Weights of a small GPT-style language model, trained from scratch on English Wikipedia: MLP 768 GELU.
Each number is 128 + 32 x the weight over its row's rms, rounded and kept within 0 to 255. Layers, rows and columns count from 0. Numbers have three digits each. The size before them is the row's rms in percent of the matrix's.

# layer 6 attention value, 192x192, rms 0.0455, rows 81-190, columns 160-191
114:102110160182142098155114133162125139152092135138119140073120162102138150164160160142092137176064
104:137074054170132144142131151196141093080079101095124136113177107197120127148118129110074140124108
094:126113101139131135112101130143158109136130104163154200158139163123143145106178115170094193173060
110:071132144135129105091082136173134159143095085154135130153150125090087161157121120115128182163121
109:117120174151160112121167121125133157125121119172137091134167119135086143116191137090097202190064
108:097126115127115133169152178089124095102056218121114122109132107179127144104116105192119116114100
109:134212101114188143109126119119113059093166126147144103098114147137146191076155121124179121129135
109:132061154142130109122157143155068167093080194079143135110135076175109091152114175102072120138118
116:121114133042084134163119190145156196138141122110076140146148150132136114067142145090169132104141
114:193144158106124132134171111128112105144156140121069082099156116158164114057157164129133109128200
107:156191182116082159111146059093074109101122133128047141192072128036162126140133124161125153163110
100:154154140098119164144151074129111092114139153177113159148135140139156219127134143148096121105063
104:154160132161142183208194081095111141128119127117090157150105092114145109126156116099103107140123
116:125139117169135084114132068131083151197112123115127129090184122098112143117152117142110160114151
112:124133106179127161142128144092129154126130199117143141055046124134155090095152111192080120148119
127:168086091108104107067143091147170136100171118115135149099138102175141138125189123110129113132088
121:120101181136201115077134128124030113125180147134122128130115187187168153146188075121096098083078
125:115118116054133083103122113142171191111177098116073152137073165099153109140105121146150137181161
122:109098150146161083127085124167101155147148126118094135117207141146131170167137155160113137112129
122:110151184140119151102102089115150120124112077134119181157195121131140080141150144102136091154102
121:124137185157147183077146123082181152137148095134141091155100104142142148088168132087139111164118
120:149206185148095110081139099104092105153114100133184126102100140197128138094135135113167165152196
123:146138174130171134104135104126130164143032128143086094146130120139127158114108112151094171103114
119:092112151147121109151080178146119109130128120129158158102113103182119160116111129174128150135164
127:132157060221176170114118157111123144177085147179145118167151183197126135115077092113119110156095
117:170145158176160163197187063139126107079180135067182107122131145081149077065153153110111141148092
119:096125105158139093120090145168099135125079099111083122091088110125144131142136155096135128164172
126:144122117139121199107164188076097163124125132175115069099159132145173180107105090116153113145123
122:124142086097082082110161125093120156123107136081113113136165155075084124165190149114084093129167
120:093147127166124138136113119154182108137111099157180144135115152208142166148135140120124122173131
125:072170141095127156192144129069158139154109157147152099127109128100053148123182133151118057170121
121:165194120159110172127151169060166094118087120118132125088139143121089169185188155107109177113080
121:085171096141106115162123117074120151077159109134101132161131070112091148137154122114210143101142
124:125187151107139126146143144147128102151112121138186183055169154161109143114114117098077155123131
120:144110056147113155183103149112101084199154161102105141102203100117122185117111164151086172082143
125:127078125137215136092199170102153167102152166142136108124090096089035129100105129108084096122150
133:137100133208110124128137092108089167162130160107191146089138111136128105115152115127182166179109
118:102137096103138160116178149166112107133123106136091143058114061159169103147113087100124120116156
117:104120157105076131133182096123147118126089118043086119142104126142159088140127097173088175153114
130:156150147158125148131123178091074156129094160140090143106143142107123181155142118143100191139129
111:138062105098090085142144175144058114139127165074079122132159168105156112140170152175093126164120
125:189102121162066140098206118168107110119145105124155140168078142155091097174081170156126188086109
131:075109148160122100130159113142103154161093067176187183110161153113123129137115117092110104106164
117:170145146164172108146165129177169113149083089140134107089132083121104132166161098114098131165101
126:049107098158188191161157093167140069139111123108121095139172139137164155060133086092163128093136
127:115155176115110121141184074195139128113146131184080151087183154150080128067164125175115173083169
118:107174116109134154156124112190217129144043089102159147127164154160109147141189104173119118104125
085:070127124085099122166166103122200173187082164105185139091106107148151089160102171104100144128149
086:161131117113149128112126113111100093118082147098144098169169084104156147094203135114145053093142
084:137091090121125052147144126058210168146165109092153194150147157123142125116159177093085154142112
090:108101142048120110142106103099083138116113099152189099116110110074114159141088122109154140161113
088:093122112080100148164106132132087130206063122187150164100116101121185091084055102173139150094134
078:086096094096119116145098164153151185095149148122113144159156141136145178087156156100149191091135
081:132077116106211137140166205119077107121169106126137118149152081057155085149157082215153159129123
085:126127148178061121157076158161139094084140132080110088141149068107096116160154168133149097103215
085:105129145099104136095186095127099132185107171137115108117173137128155117146137111111082118093128
090:112137081107147139181138079147115112189112115142140114102087151106139106069114179131106141120051
086:174146145082094165119141125104141079080130071096102119123087150118124137107132106125121111107204
077:090152058065113131126139158101197076188124113154075121108094144126105129152137082115117135183137
088:107155105183147092124152131177155092130135083138149167174125086157100136213123156122124065136117
082:138112117165168050089197070109149152154164120172133141125142151081047123127137143156100177114113
084:095115180152178114166105149210117129098107128117103121104131111113141135184071087167071168097163
079:144199151062152097089135135139117119151076128148097154117168078137137088130084091104155125100151
084:159108141127120136143124102119151121066100154095090151117119122074112081150130128144117136108132
085:173107134105114125133185187132072107116139140097082130179150157161110141155174168120092111178119
087:185147131115163110132127193107143105103121109079100133146168108138127173131141149132166140119158
085:142087105113132117164179171113109141107116091059076121159087124091152148097099213122149124137178
087:137126094133148094229167216164138093114104098109104126184071128124101152215135197149121079148111
088:101172081066137113121107131143118110155156128170140211126123132187106143118152119086091125096077
080:144108086164167110096138089139090134121129112142149083118098116095101123150145149099135125111144
097:153101144130230083086122152113147075164161119165107088081122118158139175131178097140091106121182
106:094141121168138183159095114162158127150085170194136160079081144086117147116108164163127148163103
086:127104108129084115122136081118144171109121133141142102161118134110109126079093142104110134169129
086:093140155108121095125165098154123105109151127165144093150069080148093154106150144190142176100053
086:155072193112164121124163114114083130076121128115143114208099138166147126116093082190152087170127
084:108123138087135144131108132139158170116087163158148080132073175163143066084102145154137098129116
089:156117143077100134141096096099111174108085162108183131077092131065168066104143181132095173060173
080:113085199106151169192101119134118104093111159150170103103131132057189097155108156155102142056104
086:143131114093137133203103213131126148154099114081151151081144157149085109145125081144097176135138
087:141131086068047134086069130152169131125155135071114071168139110159167170162077143173149099171161
086:100140161149076070141182183199160157075119148120113131130138145110104172101117159098119104105144
087:161140121134124074107163131159113094109108088108143132162085136113128111105179110088108128107171
083:138088110123150157084148058129165069241131082138149103144114123102097127155140082166138101154141
092:072169130158154146086152119133058195134123126119117121112104208138148125144152078115124145135126
090:147153123129022144158073164108105139132126128114108139131120134141123113160122134111153082094175
095:078103149072082147073129144107112143150115167087092058154167121138090120122219154155101092120106
088:143137156179108120118129115108115139091123059118131131072126116196136099136135119134079057173158
085:149117149108164115171086131083160127087129137123167043143131115055111092184137062113114037128156
091:131130151112169186127148099099134129147183173205135164179123147138112144061123155133140098100095
094:116099160144158167119086131098136165153191126141135117165139203166077081120151100161156154139146
093:157083121146097100150142169118043112160104135104148146123048088145087182147176105085158158154109
090:182122155157069185123160166147117134092152081095112156091177107166144136141102093129107128163193
079:140147128155122123112086123118138162146163157126102161176143130134147105182114111094139172115179
091:210113120100135195123084106194082179063174133109170154116119100146199085126135143162139146139135
093:157146073109133092191191101160083168116146143100152105112112103087113121132119178113106140126194
086:152147161121161121108144116114075151083071141104110105173144128133142179095118151137107147138144
094:189155125101137135106139139153140119098087142169127106174177104179092165123079195162159108149109
089:166103076184124130188088141179141131136120122132108115111153127134143066139133037088110133054138
080:145175116179110099127112138124134134104112106116129135131098110140122138129135121125134122095139
092:119130189137101111114079153127166100149150147116042145106197168092177121129142129154131121169178
095:087130156121097159121048105139131128123138094132139078083075073122122060150184127140165058121089
090:103160086173184098097169133129118161178095169127137144173171151146133153139062142114165101128084
095:139134134159162101166132144142134121116167109071132126144180122127151118184160144121154145191142
085:109123116103116122155077145183111154160127124138157112089128113145141142121147161148121128083166
092:139191084117049179109097126193106117130106075130137158155152071169119140130104129152146113184125
092:110180124143095158178135134127138118165120171135136147135182117157176116112093087114084138084146
088:095202126174160083153131150166107113115060145102143184156118164160156060151135076115141062124167
092:098098085152131188062131133128158147076127119100125160157161108064096162063040109144075127156169
091:150159112147113120113092156129156141152071074106067126122167148099116142163145111149128176091147
083:142165133092117088119119118105114097087121125160121132111165124113136112150094164098149104070123
# layer 6 attention output (transposed), 192x192, rms 0.0567, rows 81-189, columns 160-191
115:086149175109128100125130098154147099179125189117088104117125162131133091112185186138139160112092
112:170157106101106114123099107197114111009155185073144133114090149110145155186106084109146132104186
097:101094117102166118110094102204158129113129133145154097153196109088133127122183134177084159123111
110:078170118123125122103070138152148155078138128213105088132122167093095100185140050119091171144131
114:124051113145154080122157155118099139130078109140112047102144069168092125138147122126115150190128
108:125128147112111168176133143070145131098151192109161125128088117174134143204171050211074099144171
107:139141133128093127116057082147102087122109157058160117094094112088129143168145128131122102141159
108:185085111128101188123146210055096136109100136133112140112132079145102099111162090094088133074139
114:116114037112098142134186145172132143120128149167194129095148111094135065100071143073066097112165
113:134137108115086140089181127112095125101139165139115182107141084116116093129150128078142077117140
112:197170136092125151168141112128144104143139134209132110163152151119131144148129147134150122135168
101:138120088129121124152070106137106107185107135095165165160131148180160099166114159113084138173130
106:160127114143152097203139158122132156091119166141114090169090073130132145132102124070091136130116
113:137180163149079175111099149140132156179146125088113097146155133152131111100199092170114143157118
111:121193093147139121146092194172133147133119194038135100127127150111140132172134124156163143203091
128:065102115174128097109153129137119145143131123115181131140129131109100100133137098124194155104129
125:119099115103132106108130093202195189145148112121047145109117162172157123083121163140085137129163
126:149129209185111141139117126159129158127111143141176235183127078129130138147110143150103122095114
126:112132119109138134133182111155199129054094103143131159127069150175104149084107134087105129169168
118:152130089137152091146147123145137033130156162092164071090089191155083147121107139087113170118152
123:152119079148158086068146122165101076089146118069181125121133133108152127167138131132110181143137
124:066098142087105135157160141152146117177180159118139133140167140127135139166133106130090064145060
129:127129143075140147133118091150144146113174139130134091166035138104114117158136124126104135091162
122:130168136091151055061174125075123144130139184039171221096135147106112111103074124124157133103143
127:171178145138084125215127181132091112125111084130149134086137106150092083081136107125096117116121
121:114100135095214121110146185079133143163128126101094124144131092133116162125078129151149109166154
122:164149138117243169102128129131162113165131135131144138162059089166103129127165152134102074071168
129:209195110105125124182099146166117167113105165134141178155143131124089119125137196161125169104187
124:109101111164107143160081130153130088139164115116146193124077116142084156141071115071201115129115
122:126154100127152107158134152100124127096109134132154132123051106125097128107208123135134111110138
124:209150131149155107169123088103148125133126102154104180184138094182178139108074098115206118126101
124:076118134171129098120128081122133173110091122091079124092105157162069185115156125099145080147125
123:124138149144135133147134126125122085161136089191124167060118153089075163113143136133054118125096
125:082084130131131171090054148190127127132127196196124085169154132123105184073108153125209066131112
124:109157135104057167183109199117126124107171120102119154132095088122142093100094126134110188137157
127:116134081129090059103137129161095139138136059123120124128222145131167115116143122077138172059130
133:118136169153107134148124088120121092127103147111115113164171119179117101120100126139114104121149
122:127107113133093140145138112107187118133111180084115182109139117172150134151126126153148144131092
120:122180170090189126124108166184149092117140110101177137103159132160101120113120153096173104152130
130:114114062081147152082133090154142141112131144111131157156124119073117109147099163109101106138178
117:138104153154050181132122147121198130108150084132164082148155107151150172087192126134142101143139
129:050173115132186080184068144097160113149089115181103123142154077108101108122196112129172128138116
133:090176089156157100144110116080132093096154115116144113189156162155115057196164120116168100136159
119:101068112110163128097114145130079137147170173080162157164142111130098176113134121131097081090091
127:190118163156107057107186134092119107119083177110057129112113123163154120099108123179075161153133
129:130132065142131093123129203071144157142167132126118114178101090158119099133112085095097082134102
122:122149188131119084106154110064069111150197177094108121149122078112084089124113127031099120120045
091:168133102113121114141118128156091185128111121064144097168061075120118147095152149114166135129152
087:122133143138091115111171138104164138135167144050143191148085160164132140111126064071175087156134
085:178113103082079089082152145203100139157131115185163110142175112131206164131128141100129120094115
087:092195134144133123105107118108180158138073185162128103150062119134153128122172203139087152125117
083:110166148166163176135103085162126131175121187217133114162146087077066095165071128114144174122145
079:108097120174138169160132081149070057145108077112124143195124077118146123133109123210166175145079
084:138107139098171174107164104124152167132171121142132143123201092129121161151135141144102089175173
089:122142129154135082053152077208138180122102103062106137153123152149179118138122122153144110147112
085:177076113130110088158142191201149124161132060231117140133100095055111166159097157138115107154067
090:107121144149109164128097098158146091138123173121084145141174087080104090140109123164120163086138
092:114168096169049131138065138122163125185166126141134158101111150100101175151132092105077099137168
084:104101068182166133158113142107097125083106117188132138115150116125116130146106155128194119122121
090:124116119117111066105122126110113101021117163162133136138090126101111120084199068127064205124069
087:188099142164105127170103128137100087133123082075094112166125080132158113118115130110155106099151
080:162143120108147121129129123096076146175159062117120128165158141122075153128174127158162126168103
083:111146121168105142153151109172171113093138087129111115147098123117136151121177108098101032192092
084:169169135128116160203145206131074195146125091085147112081086132110116109115135176129065117122158
086:139112099103130117097182114119126133080112065076088143150121123121126090186093064071085118159162
085:181078115104092172077170171095163087141099152080161118138101174160152167110116149139155139118141
086:158134108152154125152102126088089154128127124051126064161073147137120146121107137136115130106158
086:191132142108109151096101151137164097095205085174130126139089186054114117108161118103102149122167
085:174143132149103147152091051122151142099102154172073141131123092129160115164087087196144140088079
082:153133111046133134145109138125111116075104106167176129162154057091197092169093145154120115133183
104:186153135121133171087157151100080109130145108153151126135172101117105172117084150103130117165127
100:111122141177128183160092112162112126098112122195098107200182140151104076114105143077082192132145
086:121156158143153109151176105103146109125138111116166121133068132123141027148149130081124114085178
084:111152110162128134173126097132143137169150095182120099126128142158098126095170159112158105114144
092:153159126133087117084125158107156188098110126107112131079176153143132124150145218091114167179151
082:142148161172123138104164111143107190081149155142122135114131095080077078121108163124169156179138
092:110175164114122106101071107128105120128105138179106132078125120149172194129093157167057091131174
081:167128119130093108115103143124116124175164104133147143168144173175194106112128109120138166095159
086:159112154078117138104083186220135123092164157016152116122137154195104074148165141226136113134116
084:114153133111142158061136159109128116173139173068162120079125082110097090068203098157088137118149
086:146109172095116106105092117139097084081130102159144168139160093082167130126199096146076129174123
085:061079073192122148112077144109110184109070194154147111104086134076122114120101119068133163106129
084:125161128137124156099133117120126161127089129196153106084107087134180126140145128144104126127175
091:153171098064128058094109140148133119128128095122128162085116167102118118113137137096087153115126
085:141179127068170096136180074162169135202097110108122101134183153163106144111127173151145109120173
099:145204118171133155131093130137110141130174141126124139145143174116156160164107099064116118179171
086:143133134167090124110144165130102124107148108105120138142161142125137117102142145089135199046072
081:086148151169133120141133141144085176150120172097125181090146126113157144069185132107124134105059
090:159116125126132117151079147097068125105107135105101141094078094122192191077152097129136164175135
090:088157100109065100149163180088119160106112193151123135097101059158138119180140131123117146114115
090:089109136073123168177092122128163117070153157161141045153179157148111132148132157099125143157115
091:154188102113128127132135192151157059123118091173124133090121120075138099147122126110064108162099
081:153167126163121133118128133097113107119152110085145075146159129109137160100169138184133100113094
085:159147154140158084144037142184121106141119069116108134088111137121174163126096133104152165170110
093:096114153123130139167103126161115139098148076105086089089116161186140108128089096102108094106148
080:086111130120119161153160164118159200042107092100149096140155102167093049143156092167098100135168
093:156075178146129188151086106165083128163130097134117134199111149066081144153154096085089091149166
087:152156164077109067133180189147148156123126113136152110132122141068099129099117094098126135098090
077:143090111123168126111157145073130143125195112122157126132136105157157129116094085133112139130076
091:116167083135094155119199109167138104134104121079121147106155098101082129130179107039159089130088
094:158143153191135159165142138130176117171149103146114106102197203089150123151145096123126157100158
086:081057099115115115126120114108167138100128157180115104140129115095082151120098141105150127100174
095:078192103106170108110127107175093142074055157166135151166101127099158064103058163143110143067084
083:142112115104126153110073089122200109095157118052136119226158077083146150119079135138078191177126
091:134184114178165119103125198123098064125095106115140081109171095124152114165106125120142101104143
090:137145105140127114070110124068106098108153110126129103117143108111143133160120128121159140151130
088:201122169085139171126131188146126193084142128122170155084125169024133100176182096111188110132170
089:110168171171144112132129228082145121169139104085110141115124145094102100152124098180145068088138
096:162129115126215147111115101110102112145132148125112132077192082123098122132097131119159121098097
# layer 6 attention query, 192x192, rms 0.0457, rows 96-191, columns 160-191
056:115117167177165064191091139094121114120146110197099131101089120088147083149145156146145143158188
087:189081120142161104102126172119086145124137133124165083131152158187158071115171126152107178106151
107:171099111139105064089145158148103112108177129072144086158127145179162088139134157154188147079139
110:124112126167119098108133117110107141120115150152099123110131093137128140134140192137143089139178
057:099105149104134181117123127103124127081114117045148143073073099105106179126147047079123117146158
082:153127110139114097160134166162128179133118155137132130110126155097138107065104164156121183147097
111:130110094109156099049125113088109074058126136075166116183122118129083169114159137093154075120095
103:180140111107105166137149094137162104092116124129166121108141169115129105061122127021159142147137
109:092131129158129188122155149105147111123191086109145080119157095136125169130122082150087109112091
114:142110172146138145104142121110162144176129161096131115103122093091055143172137097157134161156121
107:082105097152131098154133110128112165120180158128134155118170097155137174177151126067153081052109
109:080102122153126098118072104150083109134152128077133150128114121095179132183122138139094137171129
108:172117112130104136093054130108127053205126164136129098104161169127131063143137206158090100155087
105:198156078097157074093100104160155115082169141108123173119079124146166121148159109108210151093157
107:142110068135068126144164135108133181112156097087151169094112123144176186097110135106118149088105
107:079127136116118138095133133183103131134147066129148132091112150119079138095149117134117135103155
108:110152101155130134073096120088150112185164105083190061142098137073155089071124212187097120141168
108:147095134083119080137115112146117079142075095091127109163084165139158135106140178147101135122034
110:134056088156111126097141153103125133177089169137151120122135130110039130124084106051064116084105
106:140163151128176137152118070073132168127144137080142045149104137078059100143075140166106107096128
109:135168110138098122126115157128139140151103105144092153143109144121171238113167080131143088174133
106:114114049109083112135117099086092159123166129147085137132161102111136133120163058087100109186137
106:144110130141086119146152153130181110179131098072093098158135119148121177106154059133147141106165
104:194155169164099188139130075139170119076128109163093117095050185153120142138107138160178139096175
104:131177106154150132174103130102134165139154104190113097115152129133185093145101125111050196129141
105:097171173161156127109165122107117127165107102160102152124084091187232108179124161131132149132096
108:104105137138129128114118141119103154169114157127097160158079107124142144168110131118132171079149
109:156102120155147106092060163070138168092135095102162154106160113151111147120131154093091135156119
110:099155157067075116115123141143093145121167137121040178184111112091047060068130110128110100074156
111:125091159122148111140133130148110088157131107095107140171090091196150140129146152094092162095133
109:145139152130054095097155117170117062059133099099143159072123088141112133142113126083134101109105
103:115120122142185095154107108109127108104128120119140170117122161132190146135175138130098071135157
100:137142135084125171094097188132140155169140100097121087150139089089138131118100164210120134105188
111:132151143155127113163114192127130207135155075118140096153131106072159117081085097164060131129145
095:065146136167129149124108015133145094062107209180134144142114171126093109151112122170120134131090
116:153114103180143178095142140146114119084052148141124134190144107071090113171165187129164168152160
086:082135190113141081147124122163100144188081185099131122145099128101189112110121229109122130133097
076:128079131053128131174116072111098084173095166122129162045117121168093196136116143093181089120094
142:123103072130133172116147055140140082121089184157143167111112127136119131108187163096187151075089
109:147092129094091167122125100108109124118200170108171141177143165144140152065146137094180165158222
104:109140058100156107115134131156095095122140118135087145193057070100123152173147089092060112102106
107:141101113152082125135153112127156117129105060178052153166113111179122097073149086140147146210125
108:079123104126076170161067100127154123124123100164111143162159121095091181163138153105112059154101
110:100104165111138089170140104128144192148125110100152134125133118094097170123101143131116198125063
112:140162142124167097169125139118083096155088119141167182084142114143060070093114147065081094075135
115:134122121151071145143139111125172101126141116131138100178073135157143127168154148159159126166110
111:154201128132160165180144155119099130120185113100113095181098106152152150108131127116132146123064
118:081113109073102163172152115182137083069124200163164120144154135123135059165142137164151122108165
106:121071158093130106167181152133146109119092149141099109154061156105142111166150092125082060165153
115:126132135118123047103126147087126154131103128146143043129157100086082168095175181096163073178125
107:089211106136095074112095107118104089121159140150089155074129154128124115082092138154123162133122
105:154099175121124124128157147138168130149158156128146091101142153114080121152117172152141127104123
108:094204131147180184074092085126153139165078109228124096091134205107120124119138126101145142179143
113:144108198108148130118142091105144137127107168141140159104170121099099145141139086061080105140147
107:159097130106120128145104149108127109162117058123154158125120159099166067123120110106063154098187
110:100066196201128146117123102173085092140206130142074079182145149200165082090112109116138103170098
110:136131142155141168140142161115114124148101063137114157073108102158131142154159115144149118124091
104:114101077118157149121109171095125127068083130158117083131122141158134104088127068124136203111110
105:080146091169077155121101124116119120132099125142068191110120161130150120173136172178059167125138
112:169180154066143149148096103191154085184127146148204074149131141188108092121140139145141070117159
105:146139103120167122108139137121103130103153130160137145125167149142138109093123111167102156116197
117:092148139088158087136119126097141103104093136078129140158139166117172098194090086192081117109096
114:127081120153125075125124121117170112148124137149193155135094132131144130086187144128121151126152
110:137127068129137121162132089128111133140108103159148164063106123117160123122122148132145105143131
079:121126140127114109106140118150175126100129129142115151143132103173104185077121122057140076143101
085:195155138107104056153116171089167171100102148107143130232116154126144110168121127140113181157160
156:137171135195116060175140173104122138114161074143149126172165132151128069186131159153147142146125
097:115062106151131076154095146093121177147136153101161100107128075143169136118106132064106157173146
082:132136102140107122126190123103092067108124121170169106124148152165136117136167166098115130113095
088:154184187123159122142119165164147177136120114104128104139126101116138120135106116165117125177162
092:097154052142135105108139145130109159179129157039131129101111080107130057101112136148102143109155
105:112124110127145101143189149131131099122147124099112167151191152198080113078110129139115112139142
114:087096142133169114052117140153103088097085167165127124170127065067108098084137128128094146061120
103:152105163125185129107123063152138100125128164093141144130142119191140156145130102125129154199168
090:129138140121134168165142142176116132185164123160126153097135148168161125135156147118123168167149
100:158118132173134148144169107100182136124108155107080106088127076135143099100152177125140122103109
100:112201110116099143105142109102121108111101110164175160135135116137128196196128150103142061067065
104:065112137112158135115147196125138137118125170138130094075171102120103075157125143139140145129135
101:107123118145116117084111142111129052163148157210137141132119170092127148153175099112200135114116
101:116127173136150073095168135093120134148161129178121080086128130151155130127117115084126130139103
098:132162130126149075151139171110098117123152154080118112116133107103123111085134135123067070090150
100:148103141123139168201137158159134138177140114121102090100163119079097151140154124134087123148087
114:104126094150150063148132193101073132114096076128123174022130107146105103159112105140138163138113
103:087179126088090085107144137121122114114145155085160092101126173129157089125080117137139111124108
101:094096129076146115087126125102128126144138173096152040121105103142149084162132121170071168222167
104:136146159185123188185108145136144118128151126117124106114112080125136169151146161189120103084100
107:146184133048179200134161105117114126139103099146125095094114104123128173104090137087066132125144
102:178165133169120145160135176127131176093185145101110162091116060165072081143120106103131083142131
102:039068125129129079182099113102112112062088158173140103077103149154071090120117163114085142116088
107:140084097103126172140120149101105136080087124126131156123122141168108154150221171157126107072141
108:137151064118151076103139121144074120152110120153151088139147101136101112175182198147114111158107
104:146068124089134170080123136111163143140141124126163125123154130117101157131110125131205141116098
104:145147105125101081113183103151150185185112158129183112091168088124065135068172135166142079140073
104:092197089128108121192186136098123112162117095202155164189112152103109076179110140164055160121188
111:169140094098133086168154156068126126217104134091156140165127116139107146150149104161114074147147
103:156149144125101071149139145156143168081130130220145131089112161151136154139143160104111060163109
# layer 6 attention key, 192x192, rms 0.0453, rows 96-191, columns 160-191
048:131087128079108152048154063103140087103107100148084101154100104148091136109115133126154167098140
088:114135127103136147063075095157146092069096163187097161140112155093142157084124137167152151101095
092:092132093135119048153127134160128125102153146181084091157118086151186089088102218127066110123082
108:171112192147132178118106111158168147141116166080128121175154122122169102150117154151117144099146
059:145096139107125090118116152166073077092098131134139103115156132102170125092185127120163149124100
062:120147119085195134074072121157154061111136115153063123160126111121149137175138178142125129140164
133:137143131143130130229129115132087104164154086107147092153109139105118080164110101148168142137099
101:109179108087118096095125137150084151142108154086132111161099101088166159128110129082168134094094
110:112107193156064113154101135087147155092105103171138044180171114143176186127118146183098129130125
104:095168125079150086127101151106172097088160113094152089080146093110113137144136195119158131106088
111:086164157076123117092172140148166199063151170084088158112163144165148153153098085080125114115093
103:130202090091089164129095102149095120138100094109116139166131085129109125150156104144124198118100
112:104077171139134129079091136147078083164133164121139089122150148173095095082140139125128126107158
109:176134104103122132140192117139141085140135125124151164141104147126153155033178116137158140099175
107:188149126108113125121230108168133156136163138133169179089119137123124209158168153160170119116107
104:111161129083154120105114104081070093134113149128103110106195060147098148108139138138114190163126
109:093127117148099117121124131117115158103147157159093111103131117105127132115126173177122156150098
108:169063116083171105088146094087125116182079051098142096175091162148083146117128129142186155101106
106:131082093109149085197138165071137170138134186186174100125110102105120089154126138157132179120149
103:137156127134109108137112087114149131142160131059143051127132081121134152097169117151097105118187
115:148148155145111108097174137206134114110168159165211108150129151094184202133133167140090090137123
106:151151111101128106127178172130131109100115116136098186170141101173193041109176111099098160141139
105:140080111134154151073140071112145172118140102109098070156130112144145104075109128167146153148098
105:153131189146114197173066092131132101118102141091129154169063189131127131151122127145144074047120
106:222110124136140101171148145133147154150103074102143105134090173102150080135096131083098106107159
105:163184155155110167154138071156104099204086113162107189135100082162136195170156162131146122129177
109:107138216124151105113177142100162087130129133153118179177076143111155081158197142089137177098087
105:084137114123117119103148173125124106193183141075116147128105161127098129124118134084067122133109
105:109142163108088132071143163122131113161160061082154156139150104164084135049095183121094103165128
109:124116219152139121108082101121137092161168162148129143141102056115147116125121139149178103091139
110:134136148129119126188137110112101163122084147132149115118144113157134053107116179100177100035169
103:139091105118119034123124111103114106103122132084123122057126149142172093149113177141110100150168
079:157084121151127089147145142121086146196093097122134135111186120152139147131114071169124149142098
098:177070178102126096150102206102085155105127085129094155127127125094146158159055151157112142180133
210:120149079134131107136100092134168067140102173064121138127101111115042165110180091122120120091091
098:185193086162109166092096099130081179136167151064143077190128176167148168118114188161132157118116
093:184117124103112161147126167080141166134108075123134023134099160163144115169123120138099140176142
125:104177093139147116124110064140167063095118166091101121142099128133102159088186090120097092059108
126:176072165104115140149147198101081195117135049149135110132140157142179119166064145147116159199151
101:173114112150075133111144130076167138146151095133165144097135137124140087085125095119166109139065
100:144137109084134136105127092074054129138143120093129104087105124179115130133129129113151146078184
096:083135104129172112104159146147168164138063199106117073126156098135193141155150116135057144143161
096:118154117132138146071140114109159158120152155139120060161171156054127117175107115197165154119168
100:189097153108144148121113069105212127117090099120162049121128088184110118122178093115122120145126
100:120083139131118130156175154124121137136138134188099159092161126139131074163117090179098141073107
102:172158143113139135106147127124171188172119063098099095075166123183135124174156084127151134047112
103:130176176093132122141081177082176122153152053136126131124098123136152044176121202117140170175073
100:138106151153120108154113082143115144128119130107097172110114114139137086016161105118202156188151
098:159118140119197189127054080100108189175096154168130080057129113076150119175082187099149135131152
101:136117096178095130131113127163117136135177121119178078147143127147065164157115158083136113128129
097:127102135145128122053059148129115163080166112112122144136144134212116131173176142150111142156116
099:112151193120143089085108099072130156125161140104169085087166136053080152085146112173168133147088
100:071122087074124095142138167117098098106133164078130153118109077133182143166102067164103191133157
097:103173184118125128113150143125112132176156111182090061182144062117140192149104130111170128091123
100:168101104100140154111139099126093114116120104106131157161089168136146179109124100093146070120123
098:134118112164163099152099134144167126109170140147062127143149085107155066137162083121109081115135
094:126056099186135139168157095070090093149153122130110111134163163111158140177101098163109109142098
092:155101100122133188147125094086123162145106108180151107130138150100116121118090087098159134164114
093:061136131154119153157096097149107166182092139180095134131114088132119143094155121132126084170115
099:120128055165087103071134144157133139097152087070144111135107146150130125115144175137109029089117
090:092118201113112118058129121141133163185149151065129147093124143075122064089167135092149102107138
108:166103125097109136103161172132142122158074145139201072051157163094210164107157144145157164105116
103:131073128145121134175154159132175105097122120095089148110120107135177112070102170182103049193162
091:124093185124215168083158163152145109086126125126069121149177119146232099154101152146132114139092
066:126177145095053126112067100116072122144150095181111185114112116100162113133113135084158176128136
091:098113171088117100078090103126136105058078122130138089066134117142175089096080076154167117126126
093:119163157123102107126116066195115178144117120097102083164134147113151121167113146146105121185098
094:135110082124098060155135127144119175144107151133110084111128137168140098096102122129164156184127
075:123148164165131078144151143114171131165078159154178128166110135130062138158122119145077137138120
084:080187170109085170117080084158121144098087080170143148128174108104132061159131143103124157136123
187:187091127128156164152149154100135052138125155160113132102064139155117160132173116130149095052093
102:066127137081134103150152128083118160132088087054133079191136142117171113112128156131087124069133
111:112149096123151152118117101149077154104104207199093137116137108113121124076126179120093168120138
096:100149128145093154130129103109155187100125129090119099159156100176111083176117152129097155211097
092:175131162139092077158182132155104075167154091137089171116080184131149100107087139074120133093187
100:133123130132172089139160132144184159101102146077138158155102127113144103056138181125130145154114
097:142142135046173099101126150155122122148091136153176171145088131115108124097144110126160139116071
120:108150103152137129118120192110100156128142132103167091089194059174098075099123156144080101169148
090:133070175118115105115119169158110110191124126168092109161114172108127117136166149105157116116190
108:124095113140137100111133107117101117114115148121170186053120092170118167118152125085181167145140
095:100178131113113149061051113082116055116079094114157069118148124129154133129113168101080118151189
093:150133161137115107157124125108197124123140215086095059085168147059164076130133095129113193146094
111:090105103101118041069132196127096129168122151100127144057114133117108129188100145109114154140118
104:105153069133110142137163109090107188080080140097176108121120163150096050179112143142132092150142
099:081137151116114102064108144113106150142093134164111056149142126150193141137140129098097148155163
103:158075128150133105112123079122107160148108112128150104137157119111088087053077128219149093070130
096:174115121138140125113109160118101145093125114160142127112116103064128134142163127122140100095121
097:081192102158081137132144194132100106144163163109181131120071102104142151137061108068112098140122
093:134146139201085148206099140174143092133146179155106132151058160079107103079091179104079092129102
100:154106098113136183115118160165133094147148127143160112155128130112153131187183154178119127095136
101:073139104142098113125152087141084104121108112140072091118137153153163128131088203113182088134118
104:158142114121157143174087131179084126103206164112104121132118106111144119096179130158112097125079
097:122143059091102158076122105153144172106114142084089100093151114131120202120113128123153142130119
101:111149073187140104137136158116163189108122146163103153211099093095150157106110117106120108149146
097:103111120135122108114228136122134101203184127111109139090158149156132129159140181149094139144161
099:121135127127090144144159164140109101117121121186117125124064160172123108127190090093130107160141